Part of a small language model's weights.
Size: width 256, 16.8M parameters.
Architecture: rotary positions, no biases in attention or MLP.
Training: a variant of SOAP for these matrices, 505M tokens, 3850 steps.
Each number is 128 + 24 x the weight over its row's rms, rounded and kept within 0 to 255. Layers, rows and columns count from 0. Numbers have three digits each. The size before them is the row's rms in percent of the matrix's.

# q: layer 8 attention query, 512x256, rms 0.156, rows 138-172,202-236, columns 0-127
# k: layer 8 attention key, 256x256, rms 0.154, rows 74-108, columns 0-127
q138 082:143112135131125164157122126118151109124163194152157136144133122116112132133133127136124165161142160139169142138099093172106124094116099118105086091147087133138090111141146116169155090129109147092141137123159102092106151117148134117147171108119118165152064099127132122117092131086104136106130144164111139145079224136152117117112141141131134182135152148160147127138122154124112132161102
q202 092:127119124154127143121145122148142121126111160091127154105105172127125181162173141168143125121118097103140142182121117161116117129080105107118116161147124115125094125158144139122111097088142132148132100129128144143148124129133159146112142132123165185107117152167137116112127159129166133130176167085100082128132167133097104161157142126096167106119139131148138133137101189111116072129128
k74 077:134136117117089120110155074173131143144157152170105104162170072100123147106127170123126110095148133110130084120121119104141145123164148128142126102082121111121114105141148157154135119144119080115122129125106098107133115110145158108130101161150139093142161155110137110149162159121143094145114125128139112144102115110133115114112127113141142100131102147124146133100110152154108125094145
q139 082:156106113125122081128113168152135142101127159116111162134142133170156127159140106083143070201111105137134104099145131123140130082116143086083128132128106121113132104126155099147164140145071117146104123112162111107095188141124115105146150130115153093114116164145190125141134102098121141126117126129141126112157183124090139087108107089153126143107122138105126142145161174127130159140104
q203 085:155144117097109097129144115127141122148130150119096159103120108111118097143128157161162125161147124129107150097141126092187106150096151117147137116139089142120081126163147122137141135147124127139145097148104117116145159125176143133120145127174126143088127114141113142106164139150159139144157095152132111123178123152094126149133099115104170125122090111106169135121126136173128148160137
k75 078:107135126148120111183157118115131101154138082130153135110099128126156141169166104109145146087129123118155104152086118130141133146130139098137166134147140122098125129122112099136125138078147110134137109105108147115107110112113173154137129152194143121151177110093140131090147095128096112119133100083115104141153042163129092118109104147132135144135131109137123111110126128137095133152145
q140 097:095158121138156130133136107097079108103112183113130132152094198124146111102152123146096148146120139122135135134083170106073120135139158143123109156164135161128132125172167100143124177177141153127164141126084148134133149138055124130146147157182130148101127137155148107153125107131144123148116114093170106138114141110125131138131084167157092110122117154124136108104113089146174111142126
q204 098:172138117123163093152119131178110172155131144135110143125136119114116108187110085134052111136109118084187177108145115127141126125127135126101122148142149084115111114123117154122169145131094137097129124127139192116104156105177187109147149178109083120140171124132157145118106130142117118127145068124127091142163115137152120136137097084147142112095109143078114166147129144118122132113174
k76 085:109140111093119129165174154159148109141158156142107120133133163109114177127135161125166090148141107138155167098156115114172110128095109169127127124092121142112101108135129121142125129178074126149120147147130109144141151092153123145118126104099135119092086154107114138128114121133147105122136134135144123122119139135098151131151091117144143144119150123138037170170098146143096125106123
q141 088:112200106095124136141146131147115135126133164148120127138127127129174183144161130126091161156123121068129134122138149131145090117145144154183092139114119125120142136104142118121079140070122104117129109112123156155099142111151122151140077113119104153136088147128090157075139146120096132151177186075116129146111054111112107105134161164147142130133142116125132144136118133115145105138137
q205 095:099135137153115110114131095144130161143110157105145144143149108111163116121102140132117142120146090138091121142156109121079112128096102100152125110124137130156133143156098078097080139144108133102117139091120133144124142159097127123089116129130100125126121148116119102146136117146171118136124131097132134182114147148111105124109125127147163098130126157131098106112142142150111158123084
k77 084:075083170136148104146128105091110128124123114096135133144115094135109137132155142129120115093155128146158099069081129128127131114115142162130141098154162186119081157153111122096103151129135086096154094139114142149066113081096145143165154153149148091156144141145170108137102127166121134114096124096170163121110118145171140113104135133127092114131112112146134084133112098098129086143120
q142 127:116118168095167126066090142170087092150099055129160089110149050112111096118107126131149119156125151126094081136164095117126152180127109117098121139139143112132150097090092159151157114160107132096111128110107119086115126128145125109125103148100102142148128162118125127174127118160133116104078114154139122119144092131152141119112135122135131132134163128113126138147136119167102139143124
q206 075:135107175140165093109105173142137092162113140141128118182115081170116105085132109108133159111166144126110092121133145152125154118152165127108119108133127121137132135120113138099201108098110140078126091109144136126114145133132140107139144113113123152136136125172142099153099152158101142111149139148129102113105073138143142177113158045150125133119142144130145136147115136146076163123103
k78 084:114166165135107140090101108143106133150080100107139106155128083135122127121157125155123130119128129112161135098076126100134106133099163101158191079113196139180121118120081135142147122108178102156150088103126118113133085099113128132138111115095167122172133120094127102085122147090131107115089135086086141101134077154124123108131099157116119169124102122100103131143122137112137157148153
q143 101:113115111137148145124153150143108132131151096126186133112104122137143074124112123164138162128133146149111118107111110121111174134097087090115120142168134069162136125113110138090141092115134111103119127116082127128139111108097128143125118126153134136132166145111093071152099130154102135154105135138118136091097142161122142131092145122133141133144151113152095090105103133104118133133106
q207 067:146124122105125140155137149154149111126183115132135135140137102129161118146148103168122144135138176117138129130107139166119126108102088108151109122130140086131100139112109118123181109119109166111168128126064097133106156113091114147143111123136125113120178129136122128115088120104132139119152132146121152163158131174157087134114109163100156130166132118173087097120132130132148099104139
k79 090:091079163175099102138125089167131160157160186140126139110164135124124130108095118123160131142141127141168138121134102102100111097144151160110133112083117123139105127154143154125124125131099127068135149154137152151124166134164101120160129121134118126125118092143121140144115167117110135105090125174157164143090126081095131146150163141176088117109112111121187125147128109155148140122067
q144 100:136129130156081172132125131090158142139121156143117079138139146127128135117126156116121097075197113178131149130125086137102165114114122117131158110197107129113139181133126103126115080134134134134135102145146101152111091136124133127145122120125157114116166098133070137090109141123134101123113114141105129129096157141099130115138147105139125131183131121173123099092138133114103121142106
q208 096:142124153101138127137131135121123136114142132141096110103143107107120169079178141103131116125111164109134093116093142154093144090129113111114133178173143132125106122079111117097131080186125124168142132156055145102157099113157074164121124145081149131121124103131093135100112076140131138116128126155124118117143085121128113122117084108101129145139140115149112162149101134067126114105117
k80 085:144113152099146149123132106140147108146139125088161142155137165152135134156142133115099140080157116123122117133117129123134067096132159143128101097103121128154102143066122130134086096121132085114196130108136128171144105160134090153104128108138125106110177134168120145090157092158152108139150127132103099143146144092128143140159132113154138111122142120150147114157156147135167106140095
q145 106:113114102130131185134148159126137092108126180094133162167153163101137121127142115137146080115108146102135161133099156134123115124109104182135113136149101102119125091132162153111138101123119157141127131115144142182140128125104138093159126080138144164140115119118152139113115161102174158107139135126163124103162157140120081112170134134070086150097132068113170080104135085130117129113183
q209 085:141123110158133117169138178115110118096125080146103154114113155124125170146144153108152122125118099155118142136102119088119127143134106114139137111143145118131112142161132145170139142077184114116086131129132116147129114154119165153115102132037165138114137088115145077081123139121140148137129157122162112102127142138118140114153163063161118150147164145130145123148104158107138095136119
k81 084:109108159154117115197123136172151132141150105144070115104087153160157122164106118154156161176122115122107130149119139104163129112145141128125116108122136135100129157088106139137163151154126137123130076087104081158143088149154134148131118122095159112160105125106160116137115125152132141112143150125126116153122077098140127143134113132155124137127143113106101123155152143113147192119112
q146 108:142147165081137126127141121156112121120130142122124136110135147133134139112111143102170107164137122131167090148157167172117100172156149108148129155071082171139123120126133133122130132141132114124142136089140099107100147092136182130101112112110118155112123139171175138183163151129133103125144106131129127123095116135095142127125092117159101111137147143130127150121159144124145112146089
q210 080:117126127134112123138171123056130133117160143091130120102121139091122123128107140137109132168095162134153169152092165134144165111125095172129107101110143120137122110165122115125096118093124117134117140130106134142142137116121140106120065118158146167123181125154157140102119126159102153155137115152117125134104128128139105198140121142104136147165109164135127122143141119138090128116146
k82 097:139157130111126118151115089128105133185136048179155120151123071132137093168161143112108128151098148119154087104129140111123135133158130159147179094116146095189151139114116156126160120111142135109117114124140111087117123145108129111156147123122131134146183121121133154083144120121133117142097126135072148138178100148118121120132125104128135103154107112096142127127123152148072139182127
q147 109:126146146074159096101099146155132136156161107116140096131123087103122115116101164116112118125139129134068116104151088169127129108114112103084113126123088129145181122110132099160123146128116122094117110106140117074095086136139120134138092143092087117127130138170145138198134113134126108090120121169162087145152082132132156119105116129155131110142145140120131147167152121128122105167078
q211 081:144149161081132136135098115139100127115150139109104131089121093138122109108093145136129123110144105126118082132151149124136092120142105121131127152088099129111117126095131127119173148201093136124166153121107135092127130101149089099154137126141100103053145121154142108159135084139125114107158108103103109133098073159103120157101099137130091126107104141110148111173149141122127136167132
k83 089:127151104155114114173117130089110151139164104176095117111126150139117101162131154168118118133104130159136153096147128142125120136115119111121164146148149092096125109125127097109169146126110110101105120136102105124151121076101122164139105168127122129156139124098118126127144115119126087133094122145144117126152137116160163136106115122132146168097101138134135115115130122173116141107187
q148 099:165138126145130132163094083078113144118123170173118132114125153113134112147156167126145127109099091154159161139148095115109138120126140110121109111090123144135144087177115143097101147119118150122096134161132153167132113108120152154081135140129174166148133087154124132105115140123159148140125128113076139116116130106156160150154133110077083118126099162165145155108093129142132073147139
q212 095:129131116122118119094125139105125139120138139111133151093152148136123088114083141115132146136093098166179127079169126134120107161146083125111150177152115171119119132118148116156134119146117111103132140149116116130147101136115176111085121130125092121123143125111136085127165122145099147116131092126130077126118148111125120154131108132129096155111124152128135138127139092159142152134163
k84 090:093139154113077144106128158177132105119121173141087112160145135133099108085099123168111089117108166081176133125086134086122126156099142131149123139141111106138108106154110135134128081118153124118183114115129127152134126091096162128154140092120127161120146154127165130143145152129171108116134112124139183129111124124104163083098139126133089118159123143128198115141168134166117120072137
q149 101:127153107147157108147167098147137123103137158111082126117188154085094142137169115162136145118131120101112081114130123092144135145120119132119144121128098145164126145149122130152117120095108115113142139122135070091132125101106185133127200176146143141128124108129141100131121149187173162113071096128116133132118123136148131103113128117141134097144119100142108090111101166098119117119085
q213 091:143141109145124096203130134137153149109092138151121106117123164169166110144108134140105123128105130158154152127163150113128124102096123113103174146173131119123116108173132166169135125151086143146139111076118150103129174137137167128150114153131117149108131106089151105111142160148133119120140138070146110128122157158117131114155162090114132146067149136164162102156108135111103166104182
k85 088:091167142100160130124131153155131174136120115159156122117145135135125111136145157143206129128138168133112134118126135130122115107127125116115139171101141129170121111136092177141108124140112109119111125126129141134109109076096108125120144137175098172131138134110147138176105132112153112139129071176074133141115102124115082099161142123107169130093111068131092099160122127105144134115126
q150 107:129140113118164125114147116174120151109178140130120118122116125136144100142129128173149128113178098108109133139128086132166125174158127122094114174103148150091138085085096134130158122173118114138112089102112154085127114124136099089130137144132117121116152110118157141123136134123161135140150099178124119103141108150126130135112125098147109106077135146144151170158163124151124151142134
q214 090:115165139107156142142155133180150106108127118084121080152143140135140177120174096164159127128153137103145142092100120161130094132158155161104117166126138138137101124074151109094152070154142151118180097161100138121135125104132162117101177161115121196099085136111145181132109121113132157081153170138130155104151151150103139130113120149125109146100123098140117133137166147148108143104097
k86 087:125131154111142126144116106142120124097125100165172095125129130126144102117089130147135103133136139149154109140108129162152105146123139125154185103098134082127130140144121119147116070134192090140098098168143113118156097131120127113147122131151158109149190164114123154142118124101122090136105172146089164143143115133128091102116115089124123125159135129162134087148126146120085140139144
q151 106:139136133140128147095146089170146125115124076132125086119150097151152158145139129111109185158106122138109062162139107120155164117107097097152131179121145132141113114102111152113146147141140103102130128140081094104113138108145101191114135161154110175132112159108173158161135145113091097153075135117091126114119101133164132106092143139124143124167149162137084147086112132121113107131121
q215 090:118187145119102146136129103135115124129117168120107094130143116099168114145158127164132162140106140125104121163087119136108125083109111133142133116136111123104118131148091101088145113102154153169070084109095125111149106128186177142091088168116155165094118141112150139126145082139129130145110115140114154154113154128135132136085139159103179121163126160094107162105101116132079100101142
k87 095:123118146149137098110123113108123107160177159084131110130141133134149147113082089148113102129163146128135112155119112137145095099151154136130119082122098181124114120144145124112089137121117100122115095100130152178139112087134158095142130141139084143122145173150137125128161165165178107143139153137148078117102115115120155138140169149138124140135143128167124150091111115106167111128108
q152 098:086167127120093100139161171105131098111131101101144136106098135144101107153181145141083155143168134097145104119168143112129133115102126121196099146130168109128127170142104117115104152104135084138129109166146095136145096129101141181126086120102124156148163114137104143102127123126114111155133146103146128108105135130135112125129130128129149155154149207142129104144098129114133118116136
q216 093:125166140156112134137142175125128115138080089138179092142129137155105144151108099113139145104111131110117127149082202103073143146107114151099174121097164135112101124127098162165088122165137125121138123138105156135143120161130108148130093152105122167088124165126103123086095134115156112132145195089125163095099135133174104118150148125102114147149138119140146121113186148133101139095130
k88 084:153110143146111151147108128104109112116157131071139138134122167113124131083139157147085090135159108173140146107149158116174139114119168128169154112165153148142100113150118124108104114128145092161168130127129109165112098130143157125145116109095139102111136141123136124127097102118090118137141129127080138121110125119158124094132154094105153102128154131152097089119157086103123135156133
q153 095:111118176120139114124109120113187120162143120101109063150115149133150109103113128129134130104129184127112133179124110130128132130136110087140116098115099132106090154137125083175082117166107121128133114129142112118119126158093114151125151138138109120133150128120130205124130112090160169117122136112132112118132155155148104117136146128145136130144133132116145107122174156154121132118141
q217 096:131157136094128147109121089123098123134070103097158078103114146136135132104133117138120142091176158122157109173141118108152139148157147154158064123101084144081170155123142100142100090138126131127105164150121162162124146116120161120125163155164128126120144141123120136151134124148129143103102132083104152129125138140129100110135158158111123096135158119105081162135117103114124131115119
k89 092:131102130143138137089088157048108089150123083162128158125112125113097119148130131151125140138156156139165159123157152150130102134134113130124108137133111175115117135113142104133182156131113119108127123113122107105102109130126141133085145161114138118101096139155198125118117147146100119110124142144122104084123108144117146104135133126083146112109122136177115126138114131110134101146134
q154 085:128138109150130147138153139117122171119101166135098125142190174094139134103147161133128089133111143115131139119152117137114111130117140128152123124133132140132131128138140101141139167105175145157101146174079111174122154150061164141110145134173163140102130135115190130140133107079151100135141176104157115101113145148118131137176125180128107118121134104118126144113103136127149141141110
q218 092:129090133124195145168148104129124130130168098100130116100120144096150125139165140132092097129124144109167143112114076111160100125107115140123149148150112136102169113149163095082096146155124157137143121164093130130162175142084134103136123173134111170162103089126159103129076100102134083139134106126143130105097150115133139130145115180123120140150096143155105081145103138114135103143120
k90 083:117131098145109157149072143131093125108101104107139159082104109156143164111147120118153135154143101106109125156107106127107142065092153124135162106111128131159078142118128126130169145131136094144127158131121115086125108134093139123148161135108166147143150140137149145127103143106124138109116146073195156162153163144099153101127148159168133119135091137147116124099110125127115095120137
q155 101:131143133079143150114118088155120095131120140114157140133133120178098084125127129088111183140129110118104127107158126144174113126147115124114146169109089117158113123112141148129148126122132107162126149090143124106151097089109141098134164116137129142123147155130119141180128106140153138138138127151081110141111136166128148121103117082085123102053151094171133152123131120118143177119131
q219 082:116127144120111125136117124153151126108135135093145142164127123155102144113121175142109136141106104126122101102073120141110130121121097127123151146098126119132094137096131126126143109172134107111112077117126105088144129117162133128115110145118148145149119196138166153090141141121141120126149100089084134146108126131112147138098092137098115122105088119111137092106182114160131129088099
k91 090:147155090118144098152139131154133117106136050155112115112123122161109146136155107157143123155110082113149140131096172109127166118168103148114147118109164107096149113134131144119135165132146174158126093094153119106103110143116121123086109150094140135077121121092169134132131111086102117123149108096128140145126076118141120103136149109131113170151131113111168131133126116150120131137172
q156 097:092118138137075126184115100094134098128138080129121128090103108108103145134101096110124134112158139152100136116119116144108137121102118170137125102118170159093108120077144109137128139127120085095112166139136101115138137130157095174124108143130109142125117114117139139110122094146100110134127155109124138129084105089175141129101170161146142121166125122100107110127112129163121117126116
q220 094:135122114126171104112145098126126150119104171123110111151124112116106085153174208139139118147111109119108179103105150130175108128154176124108131128101138127147106117122123096155131143174133158105140117110100116059114203086144128136119146149138130117112151096125111164095137102147106149118099129166119115150149123134080145137148118130111129116177126069151171186174123153124139149141132
k92 085:136100126138136150152109139180135139086125162131116153140143132165111141100137155102143141130148103105162135149136089120119114127126163117122125106106096106102078101141066100152129119113101117151142173112154092127111093108155144141141126083119115094089103149111114132114111135119114114106147174172156108103121125107136125157103136104132138127121109125141134164128144127134127130149148
q157 085:118156146172144129142135091125100150113152145092117131111147144088152113104103143185153089143119115155109119132120087133107092118110150137154124135122145145143146056118113072131132127159112129094069126178139145103155156153105117114071123109124160101080126149136145108118111158123123147100122129142099189143130141149127118157129137104127104145071092143102099108112146105179125109147124
q221 106:109141174102144153131165158136105119151126069154120094143147140138140120089144143135147172129135109091130131174117104163145087131134112126080154048115106157109099127139115147093120184142145140110095080094140122153134138129129123067111083147114143158107117146171117134166111103176131124123185149154157103099135106138125112120078101130144127090121124093162136125117165169122138081168142
k93 081:146072079130129127131123101137115103138145103105128137126142096113089124141114119113165116148123159095159143135151120093086162121112118159117096150078139125186138144156153130105123133156150139116147149092095146076123110132101120130126149113113150128163124084067160157096156128106148082160119160122104130096125116132131097132116121168112126120132108095115106143166120128108134127134088
q158 098:094158118088158113118133132125133153100109131110128119122143121115145115124136100139135124115165145076121085145101162158118103121117142117120090155114063116121108178115153106140106150164145123134086164163149068135112134109105159082145102122143126156139141133133095103104179158170138173142130118104101129163092159121091125117129106097127123124136130165125159148102174112151155126108108
q222 095:148111108106122151139167127116136161144092129125106164128111093130141106108137150102105124100145100137123132112125129132129132083101142123170162063174090146116080163133102175105120105112145086131148117146127096139127084168160139138118083107110159111142081113122116105132119138120158111106133160153118142119156126160122088133122107100141133152145089143100140098125126135144173131150114
k94 090:116147152117135121082090129164094188167134124107090121136129144141116143148126146118154125155172143160173109123128067127150144119102112134126143097082138120130149127110136145124190097089147143123111116147179120093136144089096131125168177137082129108121132117105127093136120123082116102102084092128148145156126170119103139136181161148144089104076109124152079113104117140133124145119151
q159 091:110135141119155139132138091129134130158093122116118137072103088117121132074146132087163124121117118119161110135111169149152163151139162100166135098132157110131118118111145124084121133157131128138112142125097138107150112170115138121134126102098090136157107128141132157136111082108094146131093130136176104106180121122101107135120118149128105122143133178122141129116156134106114114140107
q223 109:165149136147179114170132133125103097174102147117146099118123099109145123156121146160144085148130127149122127143155135153130159145087129094089115140090116162146164134159096147104090146160129104164158152116123139122109151100136103102124114138132095122108059103089114141168103150114173121130145106104167155138122104126103150103164094156143147132157129134140116128157084147134093129127116
k95 088:092140138155095166179148120117159120157133108178125111140133154148120114084161142149139160112146147118170130130122162131104158104093112103139118100115118153128174128114165133128141148116118165158094158092114119147134139153111134116156098131159148149141090166136128075186119155159122151135115145111118121174114120156181108181109104087155125159149149149151144128113157102163158122112104
q160 096:108125159071118131140118136079131132136150121117120112085116146118132111108120089125149094116140171130074144124106133135125156125114116114136175076124080125156142143153133121107087104084162082131128140141121111135173110117145127141143094084125154131145174162138154130138126086152151108120146131151141140100125146135131126196121113149142149136144122135159079160114130133128115098170104
q224 107:112127132087113146125115104105153130142176116172155131141114098144115158135075104148145143159101129133138153155102184123104165163125152126140140131121111157132166119144136125138171126181137112196121148156075102123103169121138132114146104119128147145122125116134139137116095152102110113148129138132120160109143139101120144159120125133143122091156110127105109108098108083107125126144158
k96 089:191100134158111111124100119128133139149113156092164122104135167143131128114139127136104108110119118132123128188090142133155144139150139090149133112148127121127184139085142108134100155161108194102118097100123154043154170092106166147172123126129123103134122144108138148140103114135111128137130084115151196178099115157075129127130098132120115080113124081154118141066125122070098123140119
q161 101:154175124099170118132117107110137087092113151129135106117118131104109143135129140130105104132156122124149146130131138132131144108144109113143080140141109137132107127123127105168123108084082112097137141106161101085145088154134142125142130115131103141155106132152139088119166152129136136119143143130112132127152159117113104161092128114102163125102145139120132124131154111127129137130088
q225 101:184113164138098129128138155150120117122132138090099114111079107128157143144157130088099122103121130130113112192132080166146148104123089152147150181135186120073108138107120098132110132134154098109142094143124129168127145142147089145157102124145109098148147126130098135094103125141089117137129165141122144128099127107143146126141122112116106127171154153144119103162171119140138116088150
k97 092:106127100107095122138155153146109125140146108171143111127150163123111122131115155142154152096097144140122104089091111105088101146131105141153123117136105147122103117166119141128175146136132144156110129128162123118145136145137136112120165149133133115077143125136135104124129124115119128093159114172103130151070105130128126112136165114138076109151082110087145152093142138144174152126125
q162 098:139150100152105111082113149126101153105090136129113117127123130137166147127196132103120101109085090120112135093100114064115121128147098134124126129132147172106119138155129147090116119122165132149131068112099141136146117161106118153105141164150115110102168111175141116124149111079107133137138119122125182184114128135116130120148111131092143128162123156150086147106116142141172140151135
q226 090:175171101108125105153159122108125154108111111110110131183111108148109150166132101166121128155111083157154165127125142122071120157148143116123116142123151111124149128145131117128142119208111108086143127115140137114072092095107128148100094130178140127104099134165104132094147123130134154138167095098180138148156085120114134140079121146132107090130127130110153150135126091104163148117141
k98 085:172103135123167148121149142138143119127149116125151133128115119081101154117160092152153140112109118115119122164122131121147157128155147134160096163119144144111157142118107140120110140113185141103118152115121075118133085165156144103121145097104113136130135152136191094152090106150133158142117162110138142153122153130118127078114098165191171123130126104163087105121112148119111110135133
q163 097:118115149154126122090095131156088157112103134163102141117092101088146130102135136093138160143149137143124155137120137094175119070156117069113088170138163104098123132113120162110102153096128110148112142143103120104124160128163165132105114124118132129159165117132095087116132104094179157108160093112114090122138082154169146113140162135134123118100147116131095129161131150144106077120161
q227 100:114147144170116117126125143118104091111159126181175120143163125153133130206148098106126107151087172152121127134113149125109076096141145152133096106114117123138118086127158154126136167111135149183119153152146093109139150140140139117144110134113113150078119133140090099115124101168137150162150159125152123073109139119136138130095119116101125163151091140150144123120100104111107144149124
k99 087:150140112112156151170164157128100150095100117075140152138158140099118150110149145140109167139119101121133137089144099143145113132119098124152095141128181111111200134116121129126117104080089147115171118117167108137111167151145105132130129142146141116138145137152107118163124117137127119133154138119136152111115074184165150171135119125131154120106148142143113107129152138129123095169127
q164 100:118094146116121131131114128177096142139145137131082172112081086137110129125072149124129120114154143135072082113141128125141119122113098167132150154082104113143133126144166128099113203118135110097131099181139141107125086121133140157127147124154119104149101127130118126132108123155135145139117123133158137127106127119136144121086084128155140147076136100180142125160156161138104126127122
q228 108:132129136148168129089149148154118132115114129113130161134153122148157162159129157080120153149073121111150147137097097127150080123101146117147102116123107158152096125128148117096070145130130172150107084104135128128105139137113095136189126163112115125109132133127145143106106080108157120116109155108131134176152120143119155121138148067107132087122124139123129116086086123126139129167099
k100 088:132190132098133129118126157156117161109142119130124125130166085124128074116178136121118134112086116103210134132114102155099142110116142114103202107131171101182107131129136160173133118090147113158117173148112109116127138179128148140134122137125152137117116164124183143104116143093128141127147130145120145100107084168112113099119139157144121101109113173127115118109112096148110152135099
q165 092:154104103099095177112093111137133149139143145163108142163122136132126129110154143125146095138125153121140115113146126118148143090129150123128106115118126119091061103170164122114139096108165128136134117108166155093155129144104086112106109136079142091182124143108104160096123119098113122167127131102094132116171133147123108136139108141091135139097156092115085113152152128126145128117114
q229 109:148165145146125123167154159161164137161070102125118121111107105160124116142110132132167122143163161105159148131111149115129142146149144110094135138116119124126118096082126124132169099093090086142110116078130096099132090087145118176091122078097119142155151116109145115103150126143125117188169124158113128101120109089080079142126141135119180115108088140133160159129125136148125132140143
k101 083:167110165095114103161141138089167124131137074130170107113131170151098070149115097151140166156125126138106148127110135104145153134162143122105137112114115105135109091125100113100140129149132147088179094116155142135100158089110128122090093121096137147122130088126084118135180119173128189115114193127120121111106118162172131153147104107126098119122120150162133106097056143115106141127136
q166 098:145135100111125117120121122082148118120161162153152146114123109139146111152155126120108169120111148143146108163121124163160115133120128105104145160145109156068186141092120081151120127131118147137170141141120122130127076084122170116149156140100161176069150122113129148144139109130200090134124190094120160142114117140156160160087106102151132097091120122134147106136162139137109138127158
q230 109:164135146138121128119117128146119093127091124155142134169175148131146068116124147102133182171109147144128113107137149120118123158130169123147098126141118145127113111122132143168115138163155130158165137102106106098092165105114114124134163119115151082132118130114105124125122122141102137070124145130180160173080106123149135114107108153189124083094122125134141145148113139167125077099119
k102 084:165158138158137143136105128099113133099116107098180160122112078137157097087129159121102141133126071131144163123139140118117129134144126140129113118159129150124166107134134100116131113158137118095131083112164109137147130087110102131164160116137114128098118090121143146128119121107106113130059157133114116121155122124108096092125126171077142144130107101110141149127122131160134118134155
q167 101:152121117123146136114124123084092126077136105129103133116106126146153128150161149134127139172126132157060101109121124116184144142100147109103086141111163111146162153162143126114155145154131127128128119147157120102129141119110127154113114138104161108139089090096153116091113123154163069148126093167142144126119165104152158138166129062104063150136126158117126084168126132138089067148108
q231 094:152135108143169135154127104131081136143121132140169114106082100150118099132191126115105143111144140155096120121127153096115125116144130145118174146124180096143157122115118108103120140171099165136138090122146137131132147114119150186142142135180168142128148150144099129143141150156127144138099106185105110105148105122139137145152129140148174166144181116124123155149125145126148130126177
k103 086:097078092132115076140147134115126126120161127094089177148132149121119152122156150111144075114143119114147122145114110134117124151104162162134099136131080114145154137136110109094115125120149087130117143114108105104115125178142124168133119148134132169121150144157092151141104127090154123124080129161105119093164058125095107125151181132113135124111113154131114139127126102153118139119112
q168 097:121136179134110165151108113144147150142105129096129172138132111153092099147120124115121095106120136146155129158100133152150092103127124150185142144108146137179128128114106095173098133135111105126160108107143142120127087136108163104161109069166151112163109094123148098179109133125142085110154169139150171137144124147136149111113153122083134134109146084099108141073156107135115163146113
q232 103:123116110125116128103110135104093142140141143152150169120082123143150141162150173099096170133124114168170103109095158137121140158142108173136159149135109131154124106133138157123110124131118156115158103100138135100168071125164119123125121111167150087117137153164084112130134120155142092159095150098137139117136137160124134117135137132130147180101136135098141125151105095105124139121127
k104 082:135140128102163136138147110114098107092083191126122137120129099166118134114128121108131159091101153103096133121096124170100104153148114115124112124125156113133157133149174125135128123140146125147137140139179105157097157150124150146120134186098101136101159099120120148105089148179151205137087117141125116134159114102114123134098120153128149149105125141135141138114087144134174161133103
q169 104:150111143150114120093156119125171097127123106134138120116080123131102191091124102115120133118152151118147116090162081119176138091135153103119086123130118159128135121149112161176109059118102140140124120115096136085149105125113125143155134133121133112155132074144111156153152120161158104131146113117112128138114092120164126127162108138115118130153117096159123151143134138160069138134154
q233 102:109126156119166172138148132127075131086131158123128106118118161140112149114156186153130153161117132134133148144122130111131114116176110105133114134108130147171127092108122161162114128119143110131141139121082169128080149081171121093086080153085143137147100150140129104134100129136148158151113125110120108138138147098134139143157111063114175134118132161121092146110155129143111141103170
k105 081:144142132132167098146113094127144127105109140149121165145137101119122158178122106130145132088171144121118142121146129121128083100170120153145153154175099124132106190118148129126154130151110130125167109125127135126125141120125117124148126120137114129079141117151116164089124135156147134132155174168039083098097160135136139134075088078143162136132168116135156143139129131123114135117093
q170 098:115106164158088141140119119111085098120159152129151143122116081138119115117131137138148122136163115119109110127125144115078170146169115105153139090115187140122086152122157171131139144132102135088089126139119123069122108144156133116085144111138151150153153156111093143103155111156142110143082124126119126106124143139075136157094126168151125098086099114162134127101112119135105153089146
q234 102:166153131102137135123083136138123147163147096110166155128144100119095135144153116108119146128144140142147143085156126091139083139095117136119103132099175135089130114168113116125111126098151122101094148100151137169128114143109070142158182082177122124154126106117110100103143147150146149096108146142153119139127168142098138110111125111098134154155107212127126121189154135096101107120109
k106 086:115115123121135155143124088118121138147165158191138151164171172104145136121139129150127135127116109121140139091122089162155116122118094117131088122156124158121138121151123109148104085156119147133159148157087150110098155120103122116121113139125175089121106130161146143084117120073118126117131113109127134159129162110169168138108114154171060145126110087102169137131106112113083133135133
q171 097:153151122144168135157119131133125139136128113145136139106113134109134104118118119142176097093155113116127094134095120143139110133184152131133160105072107092146096113108153098134111118169145102159124116125137128085109090126128166134126149108124103126124133109152069151127134117144156120158134090119131169127114206165127096123138124096145113096122101157119184127142115115133127117099112
q235 098:114116125115120124115136112126118098131167152150092074131094157103114119121135128199149132126141166144103085122140084120152154143174123130118134115120087137124099143132098121141169091096136148118128126114128119122105151149134139095146196123143128126138098166137128173136160105097143159130117135145079092186141124131120121121109137063106121113125121109110126107139139128113115151147125
k107 088:137150183150158111099118138116118123114094127132102143152088137132087137133148132132102101105139099130135161149167116161113120106162105137076130115134124122100122136159192133116147137086138150146134142131148134096167126136108114139100132154134159132115126134109084086076134163076108126159110130145066124127122171098103100136121121122091124151143115127099144099127128138117192161107128
q172 098:133125142140137135134125100129117103132120106157111113112105120105176143140147094093111104131080109108121091073167126138066091098117119124136136108119150129112164134144100146119158141111113121089122122209101097141134121127113097118083125121107126155133126117097147134102140115124140160166115164114104129118180101099133128088187126135153144103177150110126119140169100109100126098102110
q236 094:129174146134124098122129165115115144154130105141136141068091096090124112125130133122108109159102172137102100090159157108114131128135122143162114166109126084178111120100128113152160155076103152139133122140094137092144129156099108115110123149129122132141081154086138131125171130114134153132142187128138121132092143137124146169094149202118130144148110133102141146107137116137141120114124
k108 083:155151143135136111159115115109137143182130124103137184127150134122116103147126110132139132157091118168133106199146084157150130095103122167142168096154101111147146138114159135105088106098136129144124131134136143154123139127119082131142146117147095169152120124109063142173146139145085116114111142142153144119142112073118115152123100115120128110157155126108157112062133127148128115128107